config.toml
num_key_value_heads = 4
head_dim = 64
hidden_act = "relu"
norm_place = "pre"
positions = "learned"
parallel_block = false
init_std_up = 0.0213
learning_rate = 0.00457
lr_mult_qkv = 0.7
lr_mult_o = 0.644
lr_head = 0.00489
warmup_steps = 200
decay_fraction = 1.0
decay_shape = "linear"
train_tokens = 312500000
Each number is 50 + 12 x the weight over its row's rms, rounded and kept within 0 to 99. Layers, rows and columns count from 0. The size before them is the row's rms in percent of the matrix's.

# layer 7 attention value, 256x256, rms 0.149, rows 153-191, columns 0-63
090:41 42 43 29 36 39 42 54 21 42 64 44 36 53 43 78 60 45 37 49 55 53 40 55 64 78 43 44 51 61 29 47 51 59 62 39 56 48 61 47 63 51 38 39 51 42 29 46 43 61 31 64 61 54 44 49 56 57 43 44 49 44 63 44
101:41 68 38 46 61 45 31 51 52 46 64 60 47 69 34 52 41 29 44 40 39 30 54 36 67 43 42 70 40 54 60 46 51 40 31 58 50 31 64 62 65 58 47 39 31 39 70 49 76 42 45 97 57 60 48 30 71 41 31 30 39 47 36 48
086:41 47 50 52 76 45 59 55 42 59 28 55 57 79 58 32 50 57 43 66 34 37 21 23 45 60 59 56 56 42 51 50 52 66 64 53 57 44 60 29 19 56 53 55 57 44 52 52 55 67 45 54 55 63 36 69 43 30 48 18 62 45 51 74
085:46 52 57 49 51 18 48 49 46 45 52 46 65 60 47 64 65 58 59 40 46 52 75 37 51 19 62 48 55 51 67 48 62 39 53 67 50 61 55 47 51 37 52 40 33 36 47 68 43 58 41 45 47 57 64 53 38 44 27 48 64 58 23 46
092:43 61 44 53 50 53 52 40 37 59 40 38 48 41 70 46 52 51 59 53 43 48 49 53 34 39 43 64 68 53 31 39 66 70 55 58 57 69 45 51 52 64 44 60 54 64 55 62 28 52 63 40 57 42 78 71 53 58 60 43 37 45 49 51
086:48 51 45 51 42 57 64 66 50 53 45 73 57 72 53 40 57 50 50 40 59 36 38 34 46 67 63 62 49 47 45 48 57 50 59 45 44 38 66 53 78 63 52 42 60 50 48 50 72 46 52 43 64 45 38 30 64 55 58 50 84 71 38 53
088:47 27 39 61 61 43 41 49 53 26 43 51 60 62 47 45 54 40 48 73 82 34 49 66 55 43 38 65 68 42 39 51 46 55 45 42 54 30 31 55 65 38 54 35 64 38 57 54 33 38 56 70 54 40 27 30 33 53 47 54 37 62 32 36
094:43 54 36 33 27 27 51 52 32 53 38 52 45 55 67 52 49 51 45 32 32 46 53 56 52 61 60 33 51 67 34 46 67 54 54 27 57 52 57 68 40 60 53 44 49 40 58 64 56 44 52 39 59 39 41 44 43 44 47 48 67 60 73 55
087:47 23 53 61 70 55 56 63 52 56 59 53 48 41 44 40 56 49 65 43 68 24 62 37 56 58 50 79 37 51 39 36 48 47 30 61 38 43 55 50 41 53 52 52 47 27 50 60 46 45 50 60 44 40 32 58 10 40 50 51 42 43 64 67
079:56 49 62 35 52 56 56 26 53 39 47 41 34 60 53 52 68 49 48 43 59 44 56 68 42 46 51 33 59 33 49 60 45 29 57 41 60 68 61 61 47 53 67 40 59 81 30 44 46 33 40 72 49 60 57 70 71 46 55 39 58 56 53 54
094:58 44 31 50 49 39 57 42 41 61 36 34 47 54 47 53 59 60 43 49 36 53 42 66 39 66 68 70 59 58 67 28 70 54 71 15 76 44 85 37 38 54 30 48 51 66 71 48 35 56 64 34 50 42 48 63 32 41 34 46 37 39 67 36
089:63 67 29 73 46 69 40 67 54 39 46 54 47 56 61 32 71 58 21 64 41 27 40 63 41 39 51 52 56 40 81 53 18 47 47 40 55 60 65 61 53 64 62 53 46 63 40 46 70 53 63 38 48 51 51 45 30 23 61 48 50 41 61 49
090:57 45 69 56 41 22 39 74 59 51 32 40 55 57 51 54 57 49 31 62 69 34 58 42 40 83 44 47 24 43 50 56 63 53 66 45 70 50 77 60 44 48 37 52 62 38 32 67 59 56 74 56 61 35 59 43 51 39 56 34 42 52 61 63
094:46 56 41 54 21 43 36 44 69 55 54 36 39 68 41 59 41 56 31 49 47 29 72 60 51 70 52 54 62 53 35 43 46 42 59 61 58 58 45 37 58 42 48 60 47 69 32 66 66 40 53 40 44 51 49 63 49 48 40 70 42 41 69 46
090:54 57 56 40 48 50 66 58 59 22 51 45 47 52 46 44 51 63 73 33 65 51 23 42 54 62 58 27 74 40 53 45 57 42 47 50 60 51 34 60 36 51 32 58 63 51 44 42 43 53 62 45 49 63 38 40 54 52 67 48 56 42 44 39
087:57 50 59 69 51 59 52 77 72 53 55 66 38 44 51 62 40 30 34 78 51 59 20 49 29 38 39 64 62 49 52 58 58 46 30 50 46 42 14 39 55 35 62 57 53 37 67 75 32 65 46 47 54 50 40 36 48 54 73 67 63 30 49 68
085:50 37 78 53 45 51 33 36 44 56 58 60 40 44 49 52 56 61 52 55 52 48 40 44 59 43 50 56 66 52 48 29 74 49 48 52 53 65 53 39 36 71 31 59 54 53 46 32 34 50 37 59 48 58 75 50 66 09 47 39 42 54 33 71
087:57 52 57 33 39 53 56 53 50 65 40 36 44 73 60 70 51 32 40 35 56 58 51 29 58 57 48 57 56 69 41 72 66 54 71 58 46 38 52 69 68 50 46 52 40 35 20 46 66 68 34 53 52 43 34 49 44 76 51 26 44 50 59 69
088:42 58 75 51 48 46 46 53 36 84 62 47 32 38 62 55 47 44 60 32 39 46 66 66 50 54 42 44 40 44 45 41 90 51 62 63 26 62 65 35 48 34 56 51 43 61 38 48 80 48 49 46 68 47 42 47 62 54 47 57 54 45 63 66
088:41 41 57 40 79 49 31 82 64 59 69 21 44 44 27 56 37 61 54 45 61 19 71 60 54 64 44 63 27 41 18 55 49 53 42 46 37 51 50 44 46 55 61 45 43 35 52 60 42 13 47 53 60 53 54 51 43 63 51 59 35 51 38 63
086:60 41 57 53 45 45 62 57 67 71 57 27 61 88 55 22 30 27 47 47 43 19 49 52 46 26 64 47 62 53 45 46 65 67 51 63 43 45 32 56 61 54 52 46 40 60 57 52 64 39 63 60 48 39 41 47 61 49 65 38 76 35 47 38
088:41 46 48 63 46 61 57 28 53 20 58 77 42 32 55 31 46 63 41 45 50 70 43 37 61 77 30 69 34 60 57 60 66 54 29 57 37 45 44 55 74 39 58 55 52 63 52 59 45 45 40 68 50 71 44 61 66 34 37 39 35 53 31 73
093:49 59 44 45 52 41 48 57 41 38 70 54 49 58 49 50 73 49 60 55 60 40 52 67 68 31 46 56 61 35 61 47 63 67 43 54 55 42 27 59 55 73 62 55 30 31 57 45 53 61 49 62 47 68 55 62 61 53 67 25 44 68 43 51
093:40 39 64 51 41 79 51 38 56 23 55 49 37 52 45 48 46 40 47 39 46 40 61 17 42 51 35 35 54 47 19 48 46 46 47 62 72 59 42 48 35 67 30 61 46 41 56 42 72 32 70 54 38 39 45 59 29 57 32 34 53 61 56 53
089:36 72 42 46 39 56 54 33 40 52 73 52 55 56 50 46 43 55 45 51 67 46 76 61 52 50 50 61 52 52 50 42 70 52 45 33 58 65 68 61 48 51 58 52 46 58 51 50 65 42 31 47 53 29 37 36 60 35 44 46 54 43 43 46
090:55 42 63 46 37 37 31 68 47 55 42 58 55 55 49 36 45 44 54 69 35 41 32 63 51 53 41 41 52 51 52 53 37 29 24 45 46 51 67 39 64 43 52 64 74 65 34 40 34 38 68 65 60 55 46 66 57 39 55 58 47 49 57 55
083:44 26 53 58 51 43 35 47 43 70 51 16 48 61 43 58 59 58 47 43 53 21 61 52 46 58 55 34 51 52 30 48 43 60 67 44 63 25 44 47 59 41 41 52 60 64 44 64 46 53 48 48 38 57 50 62 56 57 46 53 66 53 46 59
091:58 48 56 55 49 39 46 32 48 50 26 36 52 54 54 44 44 51 48 35 64 64 61 59 64 61 59 57 48 60 60 41 61 55 48 57 49 20 40 39 67 58 30 39 57 59 46 57 46 57 44 51 37 46 32 69 37 47 59 41 55 41 24 59
087:47 69 54 52 59 47 56 50 43 52 50 64 64 38 48 39 52 44 45 49 41 44 43 48 44 40 56 59 57 72 42 52 43 53 65 61 60 28 53 61 45 78 62 36 42 52 51 48 45 50 68 68 67 62 51 66 51 55 52 49 67 50 50 26
089:46 54 53 61 59 53 70 50 56 67 28 31 42 35 45 30 70 57 27 53 52 45 48 78 22 47 53 59 36 54 36 57 53 49 68 15 47 46 39 54 44 55 52 57 62 57 55 50 30 58 37 58 50 60 28 32 57 67 51 44 74 28 56 42
093:52 52 59 54 56 62 65 49 41 60 48 37 51 58 68 60 38 35 53 74 56 34 57 73 60 50 40 30 32 79 33 40 56 50 58 38 23 26 46 47 31 37 38 47 40 55 37 42 70 36 59 54 35 47 62 47 30 49 43 76 41 44 58 70
090:58 57 49 66 71 56 40 43 53 61 48 77 64 35 32 54 37 55 64 45 23 56 45 41 45 33 57 51 55 70 59 35 56 41 39 49 43 61 70 47 41 30 60 49 44 68 64 40 58 49 47 40 59 40 50 66 59 23 66 36 25 53 44 44
082:56 49 47 49 48 62 63 62 55 62 47 16 55 59 29 60 63 56 76 45 56 61 42 70 67 49 37 56 63 65 35 65 50 58 27 33 36 62 36 61 64 45 45 59 33 55 54 42 68 52 60 64 47 39 47 51 57 32 55 55 30 33 35 53
082:55 56 48 43 34 55 60 44 31 50 61 37 63 53 49 47 59 58 38 50 57 40 58 59 32 61 71 55 52 24 47 47 49 33 73 55 43 53 57 54 33 47 44 51 41 73 50 51 50 57 57 38 37 53 63 57 42 47 70 83 55 40 40 31
087:43 43 45 53 49 40 52 61 60 48 63 45 43 28 44 36 42 63 66 55 44 63 35 57 33 56 28 84 50 63 59 44 28 51 39 33 58 55 67 37 49 64 55 33 47 29 50 54 31 46 57 48 34 56 48 36 53 50 39 70 36 58 45 59
092:45 60 55 21 72 51 61 35 61 33 60 49 54 34 49 15 40 44 56 34 48 46 50 46 69 54 37 39 78 34 35 34 70 63 39 36 74 61 60 44 47 40 44 56 46 56 46 70 53 39 52 38 52 53 38 27 45 62 38 72 70 58 43 37
085:55 36 40 78 61 55 45 51 70 51 31 61 56 65 49 35 43 42 43 62 55 41 50 61 51 29 58 40 50 49 45 53 48 45 53 28 59 37 37 67 36 49 53 55 70 60 59 55 32 44 48 59 64 49 73 41 77 68 38 49 78 38 48 35
088:54 61 33 40 53 41 36 54 52 68 63 40 54 57 58 30 46 63 43 46 53 48 38 49 44 58 62 53 42 56 50 47 45 25 55 59 42 54 54 61 59 57 15 60 46 64 62 60 43 41 55 23 56 61 57 64 35 53 39 46 54 50 50 33
081:53 42 45 63 52 47 46 43 37 57 71 44 45 56 30 60 65 42 47 46 48 51 50 65 28 59 44 63 29 58 35 59 47 47 45 33 41 52 61 65 64 42 78 69 41 53 45 62 51 22 58 73 48 58 51 72 49 70 28 37 62 34 53 44
# layer 7 attention output (transposed), 256x256, rms 0.12, rows 153-191, columns 0-63
085:00 29 60 57 51 39 41 54 50 48 47 70 53 50 59 37 42 33 51 46 38 57 27 68 49 48 55 50 79 71 49 50 49 41 37 45 71 60 27 47 66 52 39 48 71 32 59 30 61 44 41 46 33 49 45 51 47 35 46 56 54 53 25 48
089:47 48 40 49 54 54 62 45 56 45 48 81 62 45 58 40 57 40 45 26 55 51 54 52 44 70 62 53 43 47 59 69 59 51 49 37 33 46 45 33 62 28 45 54 51 27 50 42 50 25 51 51 49 63 48 50 37 57 60 44 25 52 42 44
082:51 53 62 40 47 69 47 64 56 48 83 50 54 52 49 66 72 39 53 48 30 63 24 30 64 23 62 55 74 66 57 31 34 47 65 41 52 63 31 61 48 46 47 38 47 54 42 49 44 58 49 59 39 53 68 57 37 53 45 62 20 53 59 35
081:51 69 43 50 29 57 44 58 55 67 64 54 28 49 43 54 70 33 46 49 50 49 53 44 46 35 47 55 62 61 59 44 47 60 55 41 54 34 60 62 76 52 45 56 49 64 65 34 56 23 47 52 72 76 15 51 40 30 55 57 51 57 61 53
087:78 66 27 50 31 58 59 56 36 80 44 50 37 45 43 52 29 49 59 43 51 44 31 61 39 45 58 40 61 42 43 22 62 33 44 43 44 54 79 48 49 59 66 58 33 45 32 44 40 31 37 55 39 36 42 39 47 37 57 50 50 52 59 45
080:55 47 70 63 58 49 26 41 50 38 55 64 54 43 55 42 44 59 43 40 41 28 45 40 50 49 48 27 32 52 38 56 69 55 57 49 55 57 57 57 59 21 26 51 68 51 50 55 27 51 47 40 34 44 79 66 52 44 48 37 41 55 75 24
086:17 56 32 56 44 69 70 25 45 65 42 49 27 47 47 52 73 27 45 50 72 52 50 36 57 56 66 37 44 56 49 52 50 51 37 55 43 58 40 47 50 47 38 46 47 61 53 45 55 62 44 55 53 28 49 52 68 31 39 31 47 51 62 55
086:64 70 33 49 68 39 65 44 46 30 46 42 51 39 42 42 10 45 53 33 49 60 53 55 52 52 30 47 57 63 72 59 37 58 62 72 62 59 60 33 53 49 33 39 62 68 38 29 48 33 62 53 42 57 73 59 49 46 53 68 35 55 43 33
080:28 60 51 64 51 57 40 45 52 40 73 54 27 48 41 59 36 48 65 60 63 60 61 50 38 53 54 50 56 50 73 53 42 48 71 49 59 80 37 43 69 65 57 45 51 66 44 24 27 50 34 60 50 52 52 62 59 54 61 56 50 51 56 47
079:49 76 50 64 39 32 74 82 54 57 51 45 57 39 74 52 30 74 35 54 37 47 40 36 56 34 42 87 40 47 42 46 59 52 65 45 55 52 81 61 56 37 52 55 55 61 68 62 52 64 38 60 45 34 55 60 41 56 44 41 32 45 55 55
085:34 37 56 36 37 44 36 58 44 49 27 68 40 18 41 50 51 72 51 65 53 60 35 33 53 48 52 59 69 45 49 41 56 46 70 61 49 55 73 41 52 51 48 63 48 66 63 55 58 58 46 57 46 30 38 62 63 53 49 52 28 55 74 41
081:58 50 32 73 41 26 48 33 40 55 45 67 55 51 54 79 50 44 66 54 46 51 58 45 46 34 63 57 42 41 58 48 55 58 60 63 69 30 43 56 45 70 63 36 29 51 75 20 57 47 44 53 59 54 81 48 68 53 73 58 65 43 52 49
085:52 44 61 57 60 62 64 69 38 52 58 62 68 52 60 57 30 48 51 38 72 42 30 33 49 38 51 35 32 65 63 52 50 44 31 27 52 35 57 04 59 63 63 62 59 78 42 55 52 39 50 70 54 27 53 53 55 67 58 63 69 63 55 20
081:51 38 43 56 52 53 51 45 49 47 34 40 64 38 59 27 41 35 71 53 47 56 45 39 37 49 51 66 66 41 53 63 70 56 69 52 41 65 29 46 23 58 42 51 62 47 30 43 62 58 43 56 52 54 60 26 58 42 51 41 57 60 58 50
085:41 62 50 42 34 46 40 49 41 62 43 58 52 40 44 64 42 56 47 54 60 48 54 65 35 60 48 48 42 70 47 94 54 46 57 62 68 71 54 34 53 54 31 54 55 65 52 63 67 43 49 34 66 51 38 72 49 45 50 65 44 56 50 83
084:52 43 38 60 54 50 67 54 36 52 49 47 44 33 25 48 28 56 48 47 58 58 67 54 41 78 40 32 31 69 58 37 52 37 37 52 69 60 38 48 49 51 62 47 74 39 54 49 50 36 57 80 47 47 36 43 69 63 40 39 51 43 48 62
082:42 54 51 33 53 78 59 56 34 58 45 62 42 45 51 67 54 53 49 53 56 62 19 56 39 28 42 39 38 54 39 68 47 40 58 39 57 65 75 76 46 27 82 48 55 63 69 48 54 73 70 45 35 41 36 32 53 42 57 40 25 58 30 50
082:53 51 65 53 68 47 60 43 62 34 66 46 52 30 53 64 51 47 64 59 28 38 49 52 44 38 48 56 24 60 52 53 48 75 47 62 56 57 71 42 43 41 29 36 53 44 44 53 40 58 38 60 44 36 62 46 52 53 67 40 67 55 58 38
084:15 65 60 33 61 59 48 59 35 53 57 46 32 57 37 37 36 41 60 53 54 45 41 63 44 62 20 64 65 35 21 44 64 44 58 36 37 40 35 45 79 57 62 31 46 40 78 41 50 44 48 50 54 55 57 30 28 58 44 45 66 56 61 49
084:24 58 44 71 49 63 59 39 35 31 56 66 57 42 63 36 23 50 58 55 49 43 40 34 48 47 40 26 39 40 40 60 77 70 48 44 51 67 23 52 45 44 47 58 55 42 46 62 71 34 29 52 50 63 49 62 66 56 79 42 53 60 47 44
081:93 50 37 42 70 66 37 41 59 42 53 49 53 49 49 70 46 50 40 33 44 90 61 49 58 64 32 82 63 48 64 55 68 44 49 34 29 46 49 44 37 51 65 36 45 45 38 57 20 23 37 46 57 61 60 41 49 31 59 61 69 43 54 44
084:50 19 62 56 69 60 46 46 45 23 46 56 53 54 63 67 44 46 42 41 58 43 50 51 57 41 67 46 44 54 23 34 33 54 69 62 46 83 46 34 54 34 63 46 73 48 69 64 59 58 51 46 57 55 58 53 53 53 43 45 53 21 53 61
088:19 59 45 27 42 61 41 44 51 45 59 49 63 31 52 55 56 61 45 40 29 38 59 51 57 39 50 56 54 46 67 46 50 31 45 42 33 54 45 37 43 43 57 70 47 45 51 52 51 58 46 48 73 43 71 45 38 63 43 58 54 64 62 43
087:41 50 44 58 43 60 59 52 40 63 66 55 46 63 60 53 41 70 56 32 46 42 57 53 65 51 71 53 48 63 40 43 36 58 42 50 25 14 57 46 45 35 63 25 54 56 54 27 47 51 63 81 31 65 63 40 58 67 46 47 44 62 34 55
084:42 56 52 36 50 42 35 50 50 27 48 34 47 46 59 87 32 47 61 56 17 47 33 67 62 54 35 50 42 43 55 54 60 26 65 41 24 33 54 47 53 46 32 47 57 45 51 32 50 38 61 60 39 43 56 48 60 49 42 50 49 55 61 43
083:30 48 39 33 65 52 46 74 41 54 52 37 41 65 39 51 42 37 41 40 61 49 58 70 51 45 44 46 52 59 57 25 48 49 46 43 62 64 59 48 64 64 63 47 79 51 48 58 61 62 57 50 30 52 55 54 38 38 49 30 47 42 50 35
082:43 58 60 57 43 78 39 54 45 59 33 58 26 51 42 43 72 35 72 40 48 28 50 38 42 59 63 58 69 36 50 35 62 52 50 17 67 76 37 38 53 35 60 82 68 54 51 49 53 47 36 53 62 35 37 44 42 42 49 61 60 32 56 55
083:46 48 76 41 62 18 53 38 48 30 61 52 42 49 66 50 59 57 57 35 35 55 40 40 52 55 51 47 56 52 65 58 42 64 47 46 62 42 42 32 41 40 43 44 67 52 58 66 60 55 59 29 51 41 37 48 48 24 50 50 56 51 66 55
080:34 59 74 30 33 55 51 68 55 65 59 46 57 38 55 44 77 50 40 38 47 47 50 55 47 45 65 66 56 47 42 56 65 34 68 43 59 21 51 53 54 50 50 45 37 32 60 57 47 65 57 61 44 66 51 59 55 58 61 32 41 57 61 42
085:14 55 35 50 36 27 37 69 50 62 42 53 15 57 41 41 53 53 69 49 44 76 40 47 50 54 60 63 54 38 49 48 32 47 39 64 50 60 64 55 34 75 52 55 52 56 33 60 50 51 40 70 61 41 36 73 54 46 40 60 26 70 46 26
086:52 41 41 62 33 57 44 38 35 67 19 27 30 68 50 53 39 68 45 41 42 54 55 26 46 52 20 46 49 49 59 67 64 48 24 66 28 64 53 37 53 49 50 51 28 36 63 59 49 52 46 60 51 41 55 52 83 39 47 54 31 39 66 42
078:77 48 33 63 55 56 47 56 40 55 37 52 32 64 70 56 50 42 40 37 60 49 44 63 56 58 59 32 53 42 46 28 42 51 65 66 51 37 62 67 50 58 51 46 48 65 30 52 52 57 59 32 56 59 43 40 69 36 57 64 51 27 50 56
080:49 37 64 54 55 55 65 45 65 60 31 69 48 50 52 52 31 38 54 61 44 42 58 68 43 60 54 39 54 48 55 49 48 57 55 60 38 59 43 44 55 50 59 62 49 49 45 59 54 40 42 54 49 45 33 65 59 63 52 55 58 47 48 62
075:33 57 48 58 28 51 47 44 49 58 18 47 23 51 36 23 43 60 43 47 53 64 48 70 53 35 35 54 41 50 58 48 37 64 32 35 37 53 48 44 39 48 46 62 20 45 59 77 51 43 73 48 70 58 51 26 34 58 61 44 60 69 44 54
082:22 45 47 56 45 53 31 66 58 55 41 54 47 46 70 58 43 60 53 47 53 57 60 73 51 54 48 29 58 29 43 46 40 49 38 59 76 45 56 34 51 54 42 50 75 66 48 36 44 46 41 52 34 39 48 42 45 58 50 33 55 63 82 37
086:20 36 59 36 37 26 42 31 54 59 37 43 48 55 53 59 52 58 71 50 62 50 44 70 55 49 63 48 59 75 34 72 31 32 50 44 27 25 38 62 39 65 34 36 61 44 47 56 50 74 58 52 60 49 52 46 62 34 48 51 56 56 42 52
084:60 51 39 40 65 49 49 36 48 81 44 49 49 36 48 51 45 49 56 30 49 47 52 39 45 54 59 47 33 40 52 61 71 30 56 53 54 43 26 43 53 59 45 63 31 31 30 50 51 64 57 55 42 20 20 39 27 65 54 47 56 44 75 41
080:55 51 53 36 30 63 70 38 50 67 67 42 53 43 43 61 29 32 34 43 64 32 73 58 62 43 50 38 48 42 68 38 53 46 54 51 83 38 41 49 40 47 47 34 63 51 57 23 56 38 78 47 54 32 59 49 45 59 40 53 45 43 42 83
078:51 60 53 57 35 25 46 59 45 33 40 55 63 60 57 38 48 38 43 72 62 63 52 27 39 40 51 56 37 60 39 50 61 26 43 42 48 57 45 48 55 73 49 53 50 31 38 26 40 47 59 51 59 69 57 29 57 71 62 49 51 49 48 69
# layer 7 attention query, 256x256, rms 0.0921, rows 192-207, columns 0-63
081:44 60 42 44 54 57 41 47 39 49 48 46 60 43 50 60 67 50 60 64 73 47 52 38 40 44 79 46 69 51 40 47 65 47 58 67 68 49 36 52 45 40 32 58 24 41 60 42 45 61 58 65 63 65 61 52 46 60 46 43 42 30 49 56
088:37 37 44 47 48 61 79 63 64 46 62 58 59 68 66 71 57 50 59 44 25 60 61 61 59 55 63 66 58 31 48 74 47 61 55 33 59 51 39 71 42 52 62 51 41 56 41 43 32 46 48 42 46 36 39 48 60 37 46 63 43 38 56 39
082:27 37 51 52 32 56 45 50 40 39 51 53 60 20 37 67 54 36 67 32 59 34 15 45 50 46 31 62 55 43 50 61 41 51 53 36 39 56 46 40 51 38 41 74 53 50 44 48 51 43 34 55 57 44 58 65 37 38 59 50 76 49 34 25
084:78 48 67 49 58 59 72 33 59 33 41 47 33 42 53 52 42 47 66 30 47 60 33 40 53 43 34 26 64 63 75 30 49 41 49 55 55 49 65 29 38 39 43 43 45 35 53 36 19 48 56 55 52 61 56 36 42 53 51 67 48 50 50 72
082:48 55 71 57 39 48 49 38 46 62 51 31 40 22 58 51 60 69 53 47 51 59 56 40 49 45 69 55 50 32 54 46 65 18 38 48 33 42 71 55 44 50 68 51 27 47 52 37 47 38 46 74 47 39 52 46 62 59 54 57 39 42 64 68
088:55 57 60 56 53 56 36 38 52 57 56 38 35 48 54 51 52 38 47 34 59 42 43 21 67 59 59 50 57 66 71 19 59 61 42 40 55 50 37 43 51 73 56 62 51 34 63 27 62 48 51 58 43 43 47 53 55 56 56 54 46 29 57 39
091:28 50 39 52 35 23 62 66 57 52 56 58 58 39 58 47 39 52 36 47 51 66 65 37 60 38 62 47 25 53 55 48 56 24 47 29 50 52 57 26 60 46 56 72 77 68 66 27 40 40 54 59 53 46 64 38 53 44 51 56 60 56 59 54
082:46 51 47 59 32 65 54 34 64 31 43 50 39 50 59 54 48 29 65 51 39 42 31 48 62 47 56 66 42 41 48 53 47 43 67 40 46 21 52 25 52 62 52 62 13 49 59 28 41 68 50 60 44 19 53 47 58 34 52 33 47 56 58 43
082:38 37 43 53 38 59 48 56 52 51 55 52 35 39 51 67 51 50 51 56 40 47 43 34 41 34 42 52 63 32 57 50 54 61 65 47 40 60 60 56 38 59 57 45 49 43 57 58 64 33 39 49 36 37 43 56 59 50 69 32 45 32 44 49
077:49 51 32 46 60 52 32 66 43 62 42 61 44 37 32 40 52 60 34 63 60 59 31 59 58 39 57 63 30 57 51 61 81 43 59 60 63 58 53 57 36 58 56 44 51 40 48 37 47 20 45 62 52 24 37 51 44 63 41 54 53 41 64 42
084:37 47 57 50 48 43 58 46 41 50 66 56 53 52 43 78 38 65 56 45 37 44 62 50 61 55 38 65 52 53 68 30 41 59 69 70 34 53 62 48 52 40 55 35 53 62 42 59 61 36 76 57 42 59 64 63 65 53 47 55 32 34 53 57
084:70 62 60 61 53 44 43 41 55 58 53 56 34 49 50 44 20 49 52 67 46 84 53 44 49 39 48 52 61 49 42 41 54 26 62 58 56 53 36 48 43 42 46 41 42 42 55 56 46 48 61 45 40 42 55 39 45 60 37 57 53 43 56 39
079:63 52 28 36 56 66 54 40 47 46 48 37 75 74 50 53 85 53 64 51 32 67 49 20 49 36 37 55 53 36 67 53 50 65 60 65 58 37 76 71 44 65 50 44 49 57 35 57 72 45 56 63 40 48 58 56 67 50 41 43 50 68 70 61
081:47 43 60 50 43 66 42 50 56 33 48 58 63 35 53 30 59 62 57 53 60 42 79 56 44 49 46 73 58 37 45 64 49 51 72 42 38 65 63 48 38 55 90 41 54 52 60 40 53 46 66 61 48 65 69 44 56 51 61 44 50 45 44 60
075:54 61 52 35 72 70 47 54 54 37 36 56 52 42 68 36 48 56 53 75 53 45 58 38 54 36 37 67 49 48 61 59 65 44 54 68 44 53 58 64 38 39 61 29 49 45 36 85 69 34 51 47 52 29 27 46 20 34 57 43 53 49 79 35
081:10 47 58 45 50 58 63 45 49 54 69 38 63 45 60 42 24 67 52 53 48 62 57 43 56 34 52 51 47 59 65 51 40 69 55 73 60 30 54 41 35 53 42 67 43 53 63 48 53 49 47 55 44 45 45 53 56 52 50 53 50 69 31 64
# layer 7 attention key, 256x256, rms 0.0949, rows 192-206, columns 0-63
081:58 61 48 38 34 46 38 35 31 51 34 38 30 44 65 52 45 52 42 40 52 41 27 59 64 53 56 41 33 61 57 37 23 35 60 53 51 49 47 47 52 61 33 37 50 47 54 43 31 24 44 47 38 83 40 54 66 42 45 48 39 55 37 57
086:31 45 55 75 38 38 36 38 51 47 41 46 40 61 35 43 63 56 44 69 59 66 70 43 71 67 53 43 55 47 54 36 31 37 42 53 63 47 55 47 53 44 49 52 67 64 61 57 52 43 46 49 46 59 60 61 44 28 07 71 67 45 47 51
083:27 55 45 41 65 23 56 58 47 49 36 49 43 44 27 73 42 33 49 46 55 60 62 44 52 49 34 41 53 38 15 44 45 55 47 53 73 48 55 31 37 45 76 45 51 71 56 55 45 61 35 68 51 47 45 31 52 57 46 49 69 45 55 51
081:58 26 45 79 54 48 53 37 34 43 48 53 51 57 42 71 71 44 44 55 47 43 64 64 65 59 59 42 48 41 61 36 61 56 31 54 46 61 57 64 32 55 54 24 39 70 43 45 60 58 65 28 81 46 48 51 50 33 75 36 65 64 36 46
080:48 51 39 38 39 61 52 41 54 53 52 50 60 41 51 52 59 42 27 21 47 31 24 43 49 45 35 60 44 65 57 46 62 36 60 49 55 43 41 56 63 20 74 45 42 34 51 71 50 41 66 60 43 62 76 61 31 55 56 52 43 53 74 52
089:29 48 58 72 49 54 55 48 44 50 46 43 60 48 50 60 51 32 46 40 30 34 45 51 47 58 50 35 51 39 39 73 45 44 47 40 09 54 43 40 73 45 66 26 25 67 73 54 55 28 57 38 66 56 52 52 64 49 53 47 40 51 50 58
089:47 50 50 70 56 32 40 62 58 22 45 66 64 40 29 44 49 32 49 47 45 46 39 42 51 51 40 38 51 32 50 45 32 41 32 52 40 41 59 57 16 53 40 55 54 48 25 47 57 38 44 49 58 44 68 59 25 69 56 55 56 35 39 60
082:54 47 63 63 30 61 50 39 57 55 47 44 60 39 37 53 66 47 42 45 46 47 41 49 46 43 44 20 38 50 38 62 59 53 51 24 51 41 52 41 53 49 38 50 56 67 59 64 43 29 46 27 61 59 45 58 63 59 31 62 74 32 51 35
083:63 66 72 79 41 48 70 42 64 54 35 20 46 51 45 57 63 47 51 44 41 37 39 41 52 64 39 37 53 52 67 43 64 60 50 49 44 65 48 45 66 58 48 47 53 58 64 42 48 47 49 38 41 39 13 38 50 32 32 42 41 53 49 67
079:50 64 44 41 35 56 51 57 60 49 46 61 67 60 36 79 58 38 44 61 49 61 79 57 51 62 62 58 46 56 53 56 21 38 55 40 10 59 32 42 48 50 27 60 25 69 55 86 65 56 61 48 34 51 66 49 44 50 69 44 70 53 62 51
081:54 44 71 54 49 56 27 48 59 48 57 36 56 47 65 50 54 48 51 38 41 27 65 58 64 54 49 63 50 34 80 47 33 69 46 60 86 69 48 22 38 58 57 48 46 42 67 52 56 51 49 43 60 42 53 39 28 36 39 35 50 75 31 61
088:26 54 68 64 64 52 43 56 55 48 53 55 57 39 76 50 52 38 68 59 36 54 45 45 55 58 47 43 54 47 22 60 59 26 61 71 47 53 55 58 43 42 52 50 34 44 53 27 42 34 59 47 13 61 70 58 51 49 37 46 47 44 70 61
080:38 40 67 55 56 48 79 45 54 46 45 44 40 42 56 39 80 68 50 47 60 39 44 49 54 63 50 47 73 69 46 33 55 51 59 39 29 48 54 42 56 37 33 48 64 49 68 48 41 38 44 44 49 36 48 62 41 73 47 44 54 36 61 48
079:53 48 45 62 51 49 50 44 47 68 43 38 63 52 45 67 70 53 49 48 45 58 42 50 30 65 44 51 56 48 52 37 31 58 51 48 50 40 57 34 51 63 59 49 43 42 46 45 38 36 61 37 44 46 28 46 38 59 48 53 70 42 48 58
081:64 70 43 43 38 77 48 41 43 44 58 56 61 55 45 59 62 58 55 62 25 71 60 51 40 55 51 45 51 44 57 55 46 78 49 70 37 40 33 49 28 51 38 49 51 24 59 43 47 70 41 39 63 57 60 50 39 47 43 55 59 45 54 41